From a checkpoint of a small transformer trained on Wikipedia: no biases in attention or MLP.
Each number is 500 + 50 x the weight over its row's rms, rounded and kept within 0 to 999. Layers, rows and columns count from 0. Numbers have three digits each. The size before them is the row's rms in percent of the matrix's.

# down: layer 7 MLP down (transposed), 2560x640, rms 0.0978, rows 1709-1858, columns 520-559
# up: layer 7 MLP up, 2560x640, rms 0.101, rows 1710-1859, columns 520-559
down1709 104:460463491420507405501570451423521513447578517503459454538466462467424487565434519476479493439403440556528523534555525482
up1710 104:512482532464519482500423520563410554528582538540529455494470524509439510451432453463455434472501506508484502445555527516
down1710 098:488494538405582525500509492487508482498404409581480580503528497489444533600497587533507545508676462520539433513490549507
up1711 103:485484551543497501472501414532518448401498554435490456592516550431648481466475489442367465449412554515501512500434568551
down1711 106:567434464463519509527494550517569559573497503483448506474422503496551425475435469526409513550430517561484569473502530567
up1712 098:522572513496495481462537480537448404523525407450476438584555511482530543511487498551575476501449509555514456520550657467
down1712 095:425413510500520526557544525568615528565487528567481451533527509458485456528524554527451469491545617520496474525443581531
up1713 105:524517467538522530488513443480477570496513476572390498574514507425347520460498443469442490530529514475526488591530537478
down1713 104:476461522439488573547565570505542499535529487502559544595491551426508487386590459483492586485600540466510530519503411485
up1714 110:510500487466580492512428484543471568632565641469504480476533527573587446454471367511480503476473477560472450506461475553
down1714 102:528583469478623497501463561467551507514522567470453443521535554586543368520512552548512463454533552482483465528487489423
up1715 104:539487498512595409567538469473413502505577509555542588516602499418476522455523476426546450459492470483516536469429453403
down1715 105:517562449463519562585496532507555454419529546384408512516520471433519520506570446575514498575405500522536465470386523462
up1716 100:458471511486501539473448525446500514552543500426516493440544510521513494550481534514465449550514454427481607557506479394
down1716 095:561443449445474520499514540504494500556530514526534463520550444484489528551446447574535500431475553541373481436472570431
up1717 102:440555530531532532484453497411444396526589510581556485538609545481563523473475572407537483511557424585491485474606589597
down1717 098:486442533567517474453512478477534581458501522552514438485533570492496541506463544514433480502530478558490462535566536517
up1718 100:537421557469486493547378437531520577474474455514436479495443494420508407537482552553559467560440417571488518430537533521
down1718 100:543523461448442563458416581565595490452483512466486541511381527401507497394457468542573510627546557478536403451362485504
up1719 097:394511525437478533514522514540492460523539544604477560459498429366486524402519548396534433552465523542478483605487555518
down1719 089:434457521517451481497497480538533561456534507458578549412511538524536518608494464487513597502549499467573445503541381519
up1720 098:553603569546474441466565497526489483471389500509515567541492514453540428482451578498498578532448459500516517529510438531
down1720 098:455440480471532598520476583493549479476517477507433539483498475513545569584560443451522534529500529523437525497475576503
up1721 102:516458540471419497496475484497470519574563605503504454448603391587429558518568348463441509514521437537459526441390499431
down1721 105:537528593514493519488534504464449567630465549514400496517488462372452499487465450445453483539583499448522454477512510533
up1722 095:572495422400483478524562513508490491501480474444515448590458570494550485519479497444488397445596487539513517443439448488
down1722 093:630437592509510579429396502485476494436591590540461441466503547337411491491486502521553595490422517522550440495517446541
up1723 099:471506518509419464572449518438505523583581525416471421478539504572498532515533536514477491433569440495512569518429452492
down1723 095:481423482527494532542494458424470558567478433499496630490439507486474467546476571464464496529520467536515544433597578480
up1724 102:521448435486560477502571470456395553516468501450500434457512498490600463492485558469465546518481518554518479474568468388
down1724 101:480535445448484561492563475499549539610507501591453439504394511475520490606441499550590558501549436476491520407439444528
up1725 095:468455618531520417486635537534471550477581423525554511574505516537547461519451487483489538520487544452554510523523494499
down1725 095:541504494537542520506485470496496487459535527518535456453495432488591480446502527413522549450563472506493506519492461524
up1726 110:452489540590429531596430554537450522375497589499485436441324479478486450444515450524475372462451527447494534551516567554
down1726 110:491423478524460495478511562511530477405501485540558524554533413571473491499444478546520507504427569499474493419485470500
up1727 102:397507403555562498593541524443537529519453465469538604517472429483524553458426374446494546494449382527453566500500505556
down1727 098:505514563554487494411463551445419490488693492580421433472616464418488553545542417509476566555628487514519421548503584497
up1728 093:550464463442431475532538484579471542468464436471450487405515458528504510545456505560483495505428534574487529571480502450
down1728 095:527395555559526537523451532532481491495489489480491443442510503542511504517545495446483552434460457515460508421527544546
up1729 096:500486498467468451553457438467516483512476483560427315520432475554505480513518503487537485570572528502483512517515474478
down1729 106:500461519443509435526604476580478606540503485446416519488502453522495527544505563578543517489568501533461374460574507500
up1730 096:349567465552510419477508494556453512547519521478486592476489506571564505455492498472498496513563363489416501516487490473
down1730 095:531487525586567518481548456490483431498367586531459540488470481419464403452516530502502500398460493577515496576536499490
up1731 104:569517474524503471591507562359461498561530503480510529528552498462481401435480501453467475492409534568566512508580389486
down1731 096:561465452449488608506441578501568422585446505464524529610513478511512500582479497558515490445567512537513422523527496496
up1732 103:564377539494494432457613566425529417485500444506576518475447527410495444470526551409469463505471540557506560446492443543
down1732 110:424579559531527464439448469488525536491447521465535564526486592462457496470493470510430598518447565483531545514443457477
up1733 103:525480516422490456497592519546534435476546482552582500536514516510417474447454439390436501477523544549472498439634562487
down1733 107:459516506530463486499429478493452500434509472504540461486392628546488450512409463552397483552565535504439498514543488439
up1734 095:444587433509463458567537573454514436487481510503425550456479603506433452518619450475542429429471567576410504556464492472
down1734 095:550514454515537571490517494437520558563519392511570514502497473562605546478435443492581518507503560413457548511519515560
up1735 105:479448487498480476568525439509479495515436397476500490479506580472440455487479471454518445479464476490470570427462513483
down1735 109:504542484514509448476584519520440405457489543438436487515495419385479515464558563527427477489507678485500493474553571490
up1736 097:594476525514461526542514486483410479517451489439535421460551481472540538535507563515442403500455599553476581495478549465
down1736 097:561548523356499523428491430550530542508574509503505481449510512485567605538554494508529615471528408465486481473432470511
up1737 108:514554497573518414481485471547527520544515493428497518481433487432543508407592408460491524541454535508505522577407515575
down1737 108:565543467425551538485549499490421501520496514553493487443438562503527424469585497486514588468382422525502504505481490501
up1738 094:492524370521591487439448496420482461526455591449475598494581524508564472513535542554508406459486550499510547521562543512
down1738 085:467487566492411572474505562544486594515521460524526495543463572532425537509470478492504536488518517433533496473488533510
up1739 103:504406474511501502539529547495441488511518504538523565584461532485526503487497505457512415635522537503515554559599484510
down1739 108:525445535576550444525587540488495535603547477476497535491504552545519464605512432509546578496475509447508615508521417504
up1740 099:515499517498439493389384514608449517485568509465530492517510514493494475594508504532532500563511519489388524376381550507
down1740 098:545433514504501534605526486514433474581474488505518505536567523547540496524488519428534442479561605537478547483546593512
up1741 100:535458501478421534449501457497539484493553517430502448486647518442490510486504518383507560479449468509537547504548521441
down1741 099:498426578516584471463558525497493517465579472392555536562486534573610486538525501637513488509521518477557532553600453343
up1742 103:436568531525457455481421505491469506557587426440506515570563514493490428513407595461514402458512499545469514423444554547
down1742 102:486510506517512520547590553508513574526475414397595378509526490473507550566459533568455457514631520522549522422406481523
up1743 100:443448537488508463412420439512452470389523586361621442432519466563481458483456532454485402522452454533542531535526514513
down1743 096:515553512470515416462488508421474454458623512529509482519540486450508549495496505493514498435509515490582501458553554532
up1744 104:548449494528505549527539650448599519477441476577559470527554513443529484559492512542521606506573567506525476462498418447
down1744 103:650488531410590407506464450583526448437543480568463512440502493400557508539475520566576479505557517439510477552518457475
up1745 103:518561489490523517460598433548504470513481462443393464552493603480526511537326482474500479456480573629421545456551504514
down1745 101:481562452512508542485501498498375544434368473540528480510440457489446502509467479402518565491406475460506549464475393514
up1746 108:481504459510483432528516559387510402430516507469471525494572488517441421549522571484470483547509490445487509514521493507
down1746 106:544485554456493493562568523505621518502612541510520521550497395475524476496419422522486479556558481555360509463518594469
up1747 106:525484462466570517564484460495520426523426520437404501509548507587475431454444499435423526496499455462404563467528438555
down1747 106:428501636508523526458499459478463543514478389523471536485497563449465450515551398537479489516547473441444484468491531569
up1748 101:555602483384545478543408461495599548550567463435525508413563583543496579531458436536539493482514496557470582549542478524
down1748 105:520467666542469490556509537452462457455482478435464534490446542502491514539601485409556462507550540538522527514466542383
up1749 101:492552441462416473517386452508447526457519524416468482523444457522509421426467522476483444512530472479433484503394581413
down1749 098:510472511537514601498518593419439535552523488499564609508585482439431464480519454500519506486459561558469612408453539500
up1750 102:503516536567428402532522456554505585469519436591523522450507526467480486526657498459417550472449525553420454495552514462
down1750 107:582489554498465520460542509573418511433541531565445567358484478564562575479504478479481436485512462480476499563448543464
up1751 107:404550578469480531562524484551561522490501426541431495436540604522465525516548476416380440533499541489552542505490542555
down1751 106:538445469487499453502477450528474532555510477553531514445542470469495554506483498531574431457486527446477532600576524377
up1752 103:490409540456513538521594479449549434455492459476471498509398580483442616390514508496566500453588544587460550535488531499
down1752 105:534521496483484509568435550467531494509542499493493467489481505500466479527547540549460447514548470435505539494474468501
up1753 103:526608501589431423535522429551442451538490508470458524480575498432463384454511523523463551477534432494587517519438508527
down1753 108:547530513500472582542495514517530565414526509453445525502473442527537388488426448551467521457569533500441554564462482454
up1754 124:515507495512592499546560582439540486506436463586437571499477537542534500510558487430533516522494510492498467500521453397
down1754 131:466556486489518563500518488450501493501474497643487479498543439518476528500525407482531571476506487389495503523552504486
up1755 098:433473433537594500519548541481472481610467522514447533435594531530526499464518520495518457465483513485414547547491445555
down1755 098:462665546496610542556548409581539582539486540441501543469560634483481420550534512503509665505530574515465454450483504575
up1756 100:387505468541460367565573538524438492528455495432503497519574415552525505434490622455500466474557439501541432481484557639
down1756 100:549511507498480514489472569460442495513429444569587459529577383492497456489459619505415509478474511512587583519481422491
up1757 100:478493444502443434520527590435498454504479535529442533581473604484585511464483478421519514498520431461498616477458527531
down1757 095:411491578538508460566480527338567445476454516488446417479473498511517485470380490531466495449446499530529490473467585495
up1758 105:492514448488547556487536419427527483599436474454441470497601431506412562428623548550391543478513451514516502431513555576
down1758 108:542521479530488546532490452461559510544563531531475421494454412424570473488564592471517494441421508518524496447494489399
up1759 105:547486508567511473521567486364547503441470521464541427507539584581523409408529508534534431433535464514536522535489487441
down1759 105:503561540542508504503491628336479576596480498467509503529510468570531503454484459516493482541473483558476505513447469398
up1760 097:567605440583464431519487509526558548439398594503477561541573534447528519495425514456433555576502460524456564499503463568
down1760 096:438615465493495529466466565527497571438593541655637591540540478482554537467549430587523530576427536506553530545440540475
up1761 102:562488444539420471469541493561511520392611440533468504527519461528535497428516452500485505500550508417462461457514563471
down1761 105:477419468580497496476507492655479531556498406525564564542514540497483583531508469472426507432526558495553425489520457568
up1762 095:581541510495459519458615477551546529492472465529443603544504499561440596511558509513465538514454482447366503498560574471
down1762 096:478575413551639570497502559497585536498492405459540535515472588522421577429470519478494523480534482381494500461476444433
up1763 103:523587484474541485463503486528482496465498458513511433458429501480414481504522471462501499519469458487448499426547533523
down1763 102:569544516504633421488425553576474562565483497503429553396478491541374410493614553467378526533427503549479496571497427483
up1764 096:540584478525490503505510488541525432467532503547486575470506512491525509579517522483484502512608562589440476444440432603
down1764 096:452408530422518540438577449593514600537507562474446501536560596536388442515481451452485479461473429459524484555490488551
up1765 104:545595562506522487546483497535503461458485376651572502449399576527551453461508417405483504564544441467528472429497555440
down1765 102:454552558450456480442511565495481534502567529549463568491417544359559442496501441427635554542554505427559459464499546506
up1766 105:520628503549535450555544540536530516502541410491489459491555551395478529504497545459430454477466481462412483496471516514
down1766 114:430474387518511473504514602454576500400457467512455502456537544493514583405503460504532457477406428555534552558549441507
up1767 088:573551573430436459504504530502520542551562454447451572430507489562619543450536533427551542500499583428428490504593582497
down1767 113:419503433495545463549394372517478572464402517527456545558451507497349452536526462507427432478540517488524555490523458549
up1768 095:487578495485568500484483477624500608397499566478514510544590512541525429527444459383510580505499618533461488499620546437
down1768 095:456488578487493460488452448510456483448442440534493535448530529471473356506496550511479488566515523549440480470409533472
up1769 100:507576545474472493444427490595404432482436473543479448520545441485581492470497507504498516549463485484460521541478478542
down1769 098:545503570472487460470565446523450479582461546482501479536636566486507531408521549600524489448495469526436438475555513492
up1770 098:510509533598416509441461425440548442554434463502515503474527552468555442572563541509454399500530482509434457479524448488
down1770 095:585572507438429445431493476444452557470501540555422557509614514485514461507417559490490580485502513454531444490486535599
up1771 110:488535445492515521531514453470464428562564491495513572523617584465480542572545525404489445474468515542490555534441523395
down1771 116:578473452417493424459483545445473537519616546574518462471531493460576533568513515457511412507572482444511597484445488508
up1772 102:491424623576532623542587506512478439530457598609570510554558552517447512463468539495510433531473646418500515506458379501
down1772 110:516482499575514522435553474527560430538511544457530429493500527497596426473546513511479526466499510453442528482484540575
up1773 100:583543565524571459501537495494396596544489481445482526474490565426441483594544465501547570491438446411517574585522440546
down1773 101:526492521481495485469499492525495490545502566492488613489564458588519511546469461553544510544433442520495530491510446504
up1774 095:465496625516440506595431526450469470477481564554525516515566520449585547510583463537532494407555526534401609485515550454
down1774 092:523499473562530527451534513439569510474563416491446480538514427541560507495498437526521574628500458480520466510418476496
up1775 097:495517568400439520446451506473523419521447485538567512511487567491535521472555498494547532579429546470545473503459530499
down1775 095:404655504468570545514464542533532494459459526571559478435410479581522465490435495484481442571476546425486549485582510524
up1776 100:581452521504493501485550491490554511474499567496520507542535414428505465514541462504408502498515547512535421505577538435
down1776 101:525421510565585524584552545566448434610499518524568611511482450529530520489480450521505422497484440519568460525488500456
up1777 107:525489432512445445585566461538516506436478496454555529429476570447351415412515458490529563420506444457470429554597535419
down1777 106:481470551471454447593459483559635388517502573499502522446449522498525509467506531500488501482514467398515390554555523539
up1778 100:369385427681480480520523497490554515474515480507556591393545458506551572554362515501516526504563427603392537511447537516
down1778 101:452500541456473497434550473501498484445372455496497525510475530495496526528519525493429590451463470457434365481516459424
up1779 093:364425462495558571452529411503454465555472475444503528467482523512507393475472464553551491538514411557501452394515548511
down1779 093:577486542504535413599528568471504467432535480536508476491591416444510527590511511506498554510457482444493425467523505499
up1780 097:405597567453479499481534505495491492456441591490461413500584636440466581513466424550479421432398433478472526500472519535
down1780 090:493484433470535476507514490460560469476423526476396507508549490566499471477543499506438544447491549453442508530498537484
up1781 096:530515521537418526516513399589534488399563436495473534600386521564442432558474448419506576451505487528442526432430589557
down1781 099:489450420481483488484406595498494514582478556499569520471456542462603561519499488570494559621535396470390515457408505529
up1782 095:505518507515520503578550394502451496515406530538490532369544637552562394491499547554489496513484477485472489543439468553
down1782 094:474542532454593482528552551533465416519403465508463564512481478475532482551464537520502486526462517513529534489483516467
up1783 089:473492564604487559506552503433601531474572504473534534496460531555531499479473494555495485548490520457504518434538491455
down1783 090:483539518469459481501477475517527465530466502530443507559479562502455566446466506395438503483527449514477524460485451604
up1784 103:473500421523486422489446430479502468545468440428520498527508542554486419546472558499590507577484540594558551442482519426
down1784 098:491452487546455486479442583581468591573550440485559524468506527492504363498527517509492470374526469448532428443467423568
up1785 109:526473483533460431578582530497460479613468511556619418483504535431454439587466539513470392544562527496523446582470440550
down1785 113:455493550533431440479465424503526472494502504522516516501489381457463527528487537500439539573513480615526473475469514505
up1786 101:560487496507439540512603486512451551507482470525576513381580503427619454536456505505471457496512556431495511507522439497
down1786 096:480489502448535540452515464502394535538505492644475451454478579492565581526495480497537454458608468540546460496507555433
up1787 089:481494429534534416552548487499492556569474416494559491555449457419456591463512507408526504540579541506504482451563480473
down1787 085:517473561490440480460524465472579516518498494414485472436546467389499453505439517534438480587432461481507483517427465503
up1788 114:483497469496528522472531430491548416615515476419429476478452527446492511480442566456561472505367435521540501499496521493
down1788 118:495467521461485459510492502530577524466434547381475535539436528427511558412506589426498541454462506457477546382514449500
up1789 102:488435496544456524464532428475568448550487548511454456515541486422445539501466538520409409416499580505530515528508497453
down1789 108:443516535412442489481316525583501487446480526502495461397517423494537496449524603490466524512514512501495514579485497485
up1790 095:471460444422596495500468452489548523493576556550485460537434530550634511434421489409523467504539494484494520395544545453
down1790 096:505445507543495456481474576385548488415541493460451471469606532522533408502507477438490484520442488496374477416542461520
up1791 106:483377530480497476543536511441383483492536530463617562540499429563525609473459596501474499529505612468451497552515491434
down1791 104:557463420505513542489503557535469399437513479456507468586485446509485491455414460411489559481510527467449531517560530523
up1792 104:523534463588448578491438484576461525444370522482523483473487538546405514458404428565480400476469450467440612570561472540
down1792 109:497510604537566518563522483501501516375442584494556515448428461547420416385463496482459426511456557399457467423467480582
up1793 100:513568517428446472530510571436470489532506470455484486510431480508488508471510464451558434582572465440530486490459577532
down1793 100:423426561460523583527569530508509484562481548437553502525508488549438559559465513504469484581453538556502460464458543536
up1794 105:509490504439613497560443549502426475465467512548609501463558448535501441478470515479479510501463398524468494585457533497
down1794 103:501540483452483536393575358516484465513449458540490510558435533449491427542577526481531511649519462436475501523450539468
up1795 103:509451547492488529505496363480522510522630468468590504488464547370385455460485566495509498489531487489538447564434596534
down1795 103:503559530469430507493539391496424463444428438465393548519499486473579516537548465395472544419461495480593546580505532537
up1796 097:523479505514406463495501513494452482519541560529541560521540556617459570540464499487420510487485475472491617434486494499
down1796 100:541407538476491452495402603461487455450417534465502528519531420430489471479514518539457534505473410463518535522518506470
up1797 099:513576393436493516623450493543544551509565540466464583544459400517536496544459432389483449544490461431482456487482514535
down1797 099:502475448599454470475506498467535553491427530466514571502520535424501508497545471521539483479580508564524496585429451497
up1798 088:541458561485534508433460464536516418561481456464482486533464549500519536516436526508512507473526484546551376557462522514
down1798 098:417578532459545342559518541500475581496445558589489483534525503588577448492471542459491542414524499473454559431565527449
up1799 094:492449582586448471537495507423471531558581535535553491495566512406515516518439407511571503487568473430509367496528550449
down1799 096:489507569505481475493411457563448484432526557474464494447510483586458586487517485433441452536465433547457514525554493452
up1800 096:460463431507484503518546522498501435513525520497562535398421507462500556583535486474495513503530526589580453534499412481
down1800 091:436503444505581439526521525430547550510535471506567546481413541542509531539508453443542457543475489509520511478598579584
up1801 097:523453478605474463573487427497578434611487516485484472474475478534595468371454510477520573534532463486586485501567376459
down1801 098:494584501519534463530577509489439415480595560471532515563560595532523411485418489483477468463403471438503517573402522504
up1802 094:436516489519512439432481482581435560470527554448516599473456429373541477476392482441533451554506460471580394445531519460
down1802 094:584425524463494435474498538480572527549516427548550413565507495545513483523547528485461533544566480526400496474441561446
up1803 101:531491440467486496474541400471466513482498597429514500434417534477587452522580402526452525549439562522503483506475560543
down1803 110:417571533493433558418512422471434512494473522562457503434559499632464462530590409538530513492554549532460518510479507479
up1804 092:475432516415544475497439496455395564519478425452513554510460450525583548560425509539547510502539501531519453516495499517
down1804 090:374547488532551427549526453555410439480514529473452459528486574472413415452594441468450509464437483530515545489508467545
up1805 100:397512521462513491524538477523474417476533483507473525458524488557483514565552468520515486511554451519534597471509570576
down1805 103:527497499475385528548513545483531519462544426549467498491438494484538492566552499472539557529577548570520451516554522515
up1806 105:503508511503457400545535475521386476425578593434490427545543359459495482571463491433513545556477546496528481539521540576
down1806 106:467486504543498507504540466484550516451621577594418488468466509539510515459523477518508509615561513536478449492476502465
up1807 102:474539434460482424514421483495431515534490508489455567564447506528465525523464481488525490548455522424459477484662488420
down1807 102:542534571409525473384512413488461457522479501496523399529564517520486521606435573463475531509583461450460510463548482436
up1808 103:515466450424459437558535515560473506500476499537570463548485466491514434476520483465508437517480432468492349512439435511
down1808 105:590540473461528429520483511549469494556531477461511466598543428469517430551468402459472524558478483528468478521505494514
up1809 104:506498478497505492543493497530427501438507559506532494515594435412542586504333477493435445488477426505495508442558410548
down1809 109:556545489508465489474576548459487529505527459466540385542427452516474498558478560477407468575498520455458471496459452527
up1810 097:562451402508507474472447507541465474509509508535489421437422490503505481476423432504526501536499503451506607453528396520
down1810 094:384471505567551520478462522488515515491461480474404574558519457523454489374541523461528537458512484471515443519484566477
up1811 108:401515539465499509469557582484523453542546443503558466514484480522472496485424591457612502485472535444525562499527541461
down1811 106:499504571495427533528487485511487488569543508500507466488425470538414559585515528615507534551519476470625572590435500411
up1812 091:473463463484548323445417551523496489543477495499458540561480514452505473543541510501432417449405496379540493451449510414
down1812 095:472585440459452540532644411483510479501517532466400444479486503593445552441468513584507485564532345525506506516565491499
up1813 105:424501516488522376390593523438456537508462625482544519562489488564596522533534534500581560425532499494508501531415582554
down1813 105:457463557447529422564500545587429554540581480422501470455535525503537452524507484441510537499480514546508531396574558419
up1814 105:467539546581498493490518557460410520394495455498453454467509448482581455541489543505574439549435594458487475614507551534
down1814 104:558474582511523452532481490588521573440434485481435440585430482537577470481526520462533412530628521507574529535516502449
up1815 102:467527464485583506408461481564400542538468591484562508556476483507478528476459456476437484518497532494463568503573496389
down1815 102:502422425459497534487503476531501485467535451560531556480537497458512514501445559539512494479398477546471602489452498546
up1816 102:564474525464543411494467390469465543491565560477464580436512475562472405432407526426504526474488565574499524491503424516
down1816 102:596460567558547545517477566515521579551516536464482579537484434517448508451466534467459504575532559458570553492516564486
up1817 101:511533586547474474464401459510432456511505562487443534640539566550421442461510471553517508465518501488404404525494540510
down1817 099:535482532413448557465505429489436523528516521629514526418556503523493523435590630536438597506614542539527538592516443471
up1818 102:526427516582505524517548449514437545575454432440425514556415452431588591455443510518550460535576569534581489548559564475
down1818 098:474555529557440515483572550483552472474491442519452499499463556472518515452459513490507394445472515403587487491597499526
up1819 102:536542497569485425575498562558482516512550611502532527644495569418567468494548565486548503558515471508496497557473415524
down1819 094:539483528475521499515493521449475497468551500439551525530563405439495486467557518505559539556504515446517441459527558563
up1820 107:495446477474466515498530479471464511474449566425590544540603529519458503407467430481461552501483514470560584425485511410
down1820 110:535440493473394556480589411513480430457490550530479489542545524548472476515515499490445490504505583470528541491565438406
up1821 107:529483516509480464554577465448477411500394519438488476465608490558451552643463433459451531493465521572510504525484479546
down1821 110:568479565511527506486451405534440520514505473475475501512561459547520498523506441493463495477476575540503578485377428560
up1822 098:561493420430509476488501564456414503620611450456492478538518472566560547454529383582581505489482518464477553508468506466
down1822 102:554520507428452499510598562480410457472472469416522490484424565493495449538613513528568502587525461556535467510359459478
up1823 099:586524552528543533484562361589483497519469551547477501449491466495446584447536444483498537535513532481495481500465467549
down1823 097:510486540532449525478611414490484526447440431445488580473493411520384550530528552579471612479581532465460513506496505518
up1824 101:485456404497522450493548424524504528502480399456430450496552505474451481488504418481502548591445532418477464502547562333
down1824 098:490496506494520503497513500481527432553431527377549404467569497476535508459449511512499469522517476469550435499544412574
up1825 098:559500513527447500514412505562535478432529585510444479538552455461576487542603510515517500520453486545504528472600572557
down1825 103:427542558482565587448487563472449478532470531428541375547471474489506517423482471556526516487461580541510509439447433478
up1826 093:534518552606587424482497590435537486565526382553510475467433590445484484499585478497495493520442570490527624404613392504
down1826 095:535547443564565514479508507503531501470430598560541450509433461531442484528473375523506567472547543475476555499481438498
up1827 100:468518506502517486566426456537567486401457411497488497489458578405453489463450553501503466558505453565507515556538547511
down1827 094:468541530515497562455478527428489450536536415558480483488514449446439546511537436476483418555496474486541540482515462467
up1828 104:525407454531512463561445541457554497517498539549464439519507453470518534508496545432431549424420541497449473498509504547
down1828 108:593471471365459401570527516386501386535492490494587559458478497572574484431579418504501548468527539434541514573439482419
up1829 100:585470439524561406527475485433476444549515566470451519450526469534578448531542556465517489531434470477524483488415530554
down1829 104:403604486459525535587524505491491502559560539539486514483495516477525451465494452413418477471499426538529414447522495450
up1830 103:453536468537532546508452510481535557568535525468443476471511501497486419613539467525565468486562445496501441491426450474
down1830 097:566530466347422518536481542465612562493522566565440456509498542536515495473428523528561446560393540525502482517438443451
up1831 094:478411487497577581573595519529557432541455502427415519480400526386530520549485455481550468564518505521531555608504474488
down1831 083:495602570526429413457437401549468579510484479498497437427474521516405542466413515540512520471527453398508478488392472581
up1832 093:616466508522523455429522503433468528525430384461496457433484451475458478532477511510538445466570576544564604495613475457
down1832 089:446506489454498476547505509536595519490478494529492525486484581443459551524456506451476543473544460503505458486486483514
up1833 105:493478541614402427575511437523419487503523472507527540508473570401467420490470445504519516475512532453375449519438514478
down1833 106:583499479548501431544515539426496420538484553438513519574530591376432492494483533453390440482491447487548490534484572443
up1834 108:484620533486491528458450474440473453506531482514501509551516534571462528609514456460542464450520496501438494510564490486
down1834 107:553474538529440425408460521500445556613511481462522476450491466472408541436570534541489437433451536458526560539461566584
up1835 103:540576553511501441485418554486462502457451527461502497456449447538558499559551511492470527501467452496501413508528602488
down1835 102:501520494438490520518626587490541555495464643430510442531411518487528577489503545497597367457487505525521486488501496518
up1836 100:419595566543443460686480484442393435463472507522486490507559429501502553485472505424557498420535602461477419480545432475
down1836 100:494543575567515529537542499487507599433520472534461493495563502622546462498499558519477491517514453503514546527397502574
up1837 101:505591571614485434458521476486605487482538506459533531461552580514500494467474438512461463477521555615566501530521512494
down1837 099:441489512497461511482545494530570481517592475523611425469528528510482513476522480458547490520436453492544484522390554487
up1838 097:491509497460510598548540495618502456442447449524538539567450522484376456543461502554487520476433574462489580395516530550
down1838 090:393508511508513474518440539452537519502518505519459405515498451519509586489555462457453541519458486452522487420426494502
up1839 101:383487527444469494511485552612468445595447518504496553491571479474503566471445622537472479537507509457481499528514485426
down1839 097:504542507482554600563540544464481532494568481373448459590533459549492492610456540514578443446449498444503513509498454530
up1840 098:435535542600459530635563486362549444423523467459516451495470533497511477490458443492498415467444473521457491510472485496
down1840 106:445490601455452496475544435459460509506505430581494539451467601437485481462612520433537476460494463513458519621572571530
up1841 095:541499561515532409448451513516498500586542474377430538600533508519489449420469445470465522580546473445552395484478552588
down1841 099:534513530565496476484532455461466586445392510505514528531489592504458464425525538634481466444571560526572484420449372411
up1842 099:576578485524524528509481537565566422514454508538579481512514470481531605592444411434449628475575539466497481462468461499
down1842 099:498534473424448501482548545411521439510506548442557403512483455447594576612433516491545499556457521440498481492452535462
up1843 101:471609529494370487453514455494438542523551584574577458607477479561506432456491513489544518597517508521460494544543425524
down1843 101:550527457611483489534492469424621422586446475449477511492512401522480454422565455392440501371460550497465510548605420538
up1844 102:371434457607441426576574395416481529539443474482470510511530480487447442472509453444471504507504496619546498485467525458
down1844 096:500482563612495484444472583537448508469464486545514500417508490517491495491506484451512537498493426505388496497556540485
up1845 098:490472508517526422510524510522467518459504481479526469525504518549486443530493445527478438485460369475559499507464494465
down1845 089:543529537470487504447456551485457494473475550519569512527471572568388470504429481530398577476614553443482515546543557536
up1846 091:515493450437512483568442467393545486535475572551408505576567478451500496560587432500531457454513533558527511558510590402
down1846 089:558576491551491513441543460576455512557500487517504463521429598488524411511497555535501507568463446414476476458450541546
up1847 099:531514516509459423543479394531480453511462546365473489570469509502496460493491410494497529472479563525461493552457488556
down1847 104:521529506472567546559465587458515524441429532419469524433467537513462543456583486551561501466523591476500489476508453569
up1848 103:549461422493473531596435484465451577386518513507518544511483460483608516479536542459457515485594459466407396537513554546
down1848 101:558493476531488554499555560518472515545515529541492496636498454536461451579460507492476613481575391407477512524514528486
up1849 093:487552395437485603540379505573516527539475497470477529583465455462505518530495596472485489504547625543486515496448567458
down1849 089:551488476551473508478516503552534479488523416516526454516473520474514533553489461602512608487522496548469558611582519462
up1850 102:428526483480506537530546513504505397585605520512525519384494524483503392431557480478489536513350450536385482557423495503
down1850 100:554483411489570516490559425477475519588510492537433497443468477493536454476553495364458477595569496504387560520481511406
up1851 092:474554555468567462579534504529489524445510525511456568518495524384531480453409486553483521567468470460508466452494472542
down1851 087:497480517460469560508537465383547593507464486531495491531429459549531490498524579552482559484566450492490466437446535536
up1852 104:488519461419498484576557417484476547502535454624633492551619474513431476563485567436526459457432478552552412500408506478
down1852 111:584528519581587454580464555458567342545505520409500615526617472513504408631517536463509554498459428493463428549428508490
up1853 100:493572551471489521598473638500584461469450568442557450656509454554450466517493454535396449599427532533568511630531450422
down1853 106:453497499493561477455527540540468512503480433441479495488470495596502530535422540659422415547514534519470455573537463471
up1854 105:508439472576388452426600448535457474446566502544528457529551479468510546485480439591515548531562457446510538458475485510
down1854 099:495459494509461503465434466477627518478509433575561531496502532475472471503434405498565485496444525481448525453516490503
up1855 096:534470488570457488544437476557492481551569428576500379592563575522508498427482497479536464499494497487614471553511467515
down1855 090:496558494446397511574481553546416537506515466453497558535493509517536609592487439551439481493668553489494499492428515529
up1856 111:443550561623505477553435552513529448483489490480525525583583513492556462493527478383505449448559450557453438529472498476
down1856 115:521533545471581506517459476544477514385513473419494479528517424498438492523509491446533486546582520539458406577430507516
up1857 097:437518518469567521475507541508439490507395534515541504540503600504404564466493457460509510524455548617498447480527478559
down1857 099:412494520566601554538602479555445537489506438400500506514483483551533461521568398498509434534537526597552485471433425484
up1858 098:554494546440469500532461516547485578492527581586493404523556497595497442472498521477525448521556456428474509440613492630
down1858 095:425558486498459504521477553411479516435479531479506390525534474527456510485452495554597559549425516530439493542473538429
up1859 097:486445464528477478446425405499432461523504521421604435535518496528497433471458529470476413559435499558452510480478513424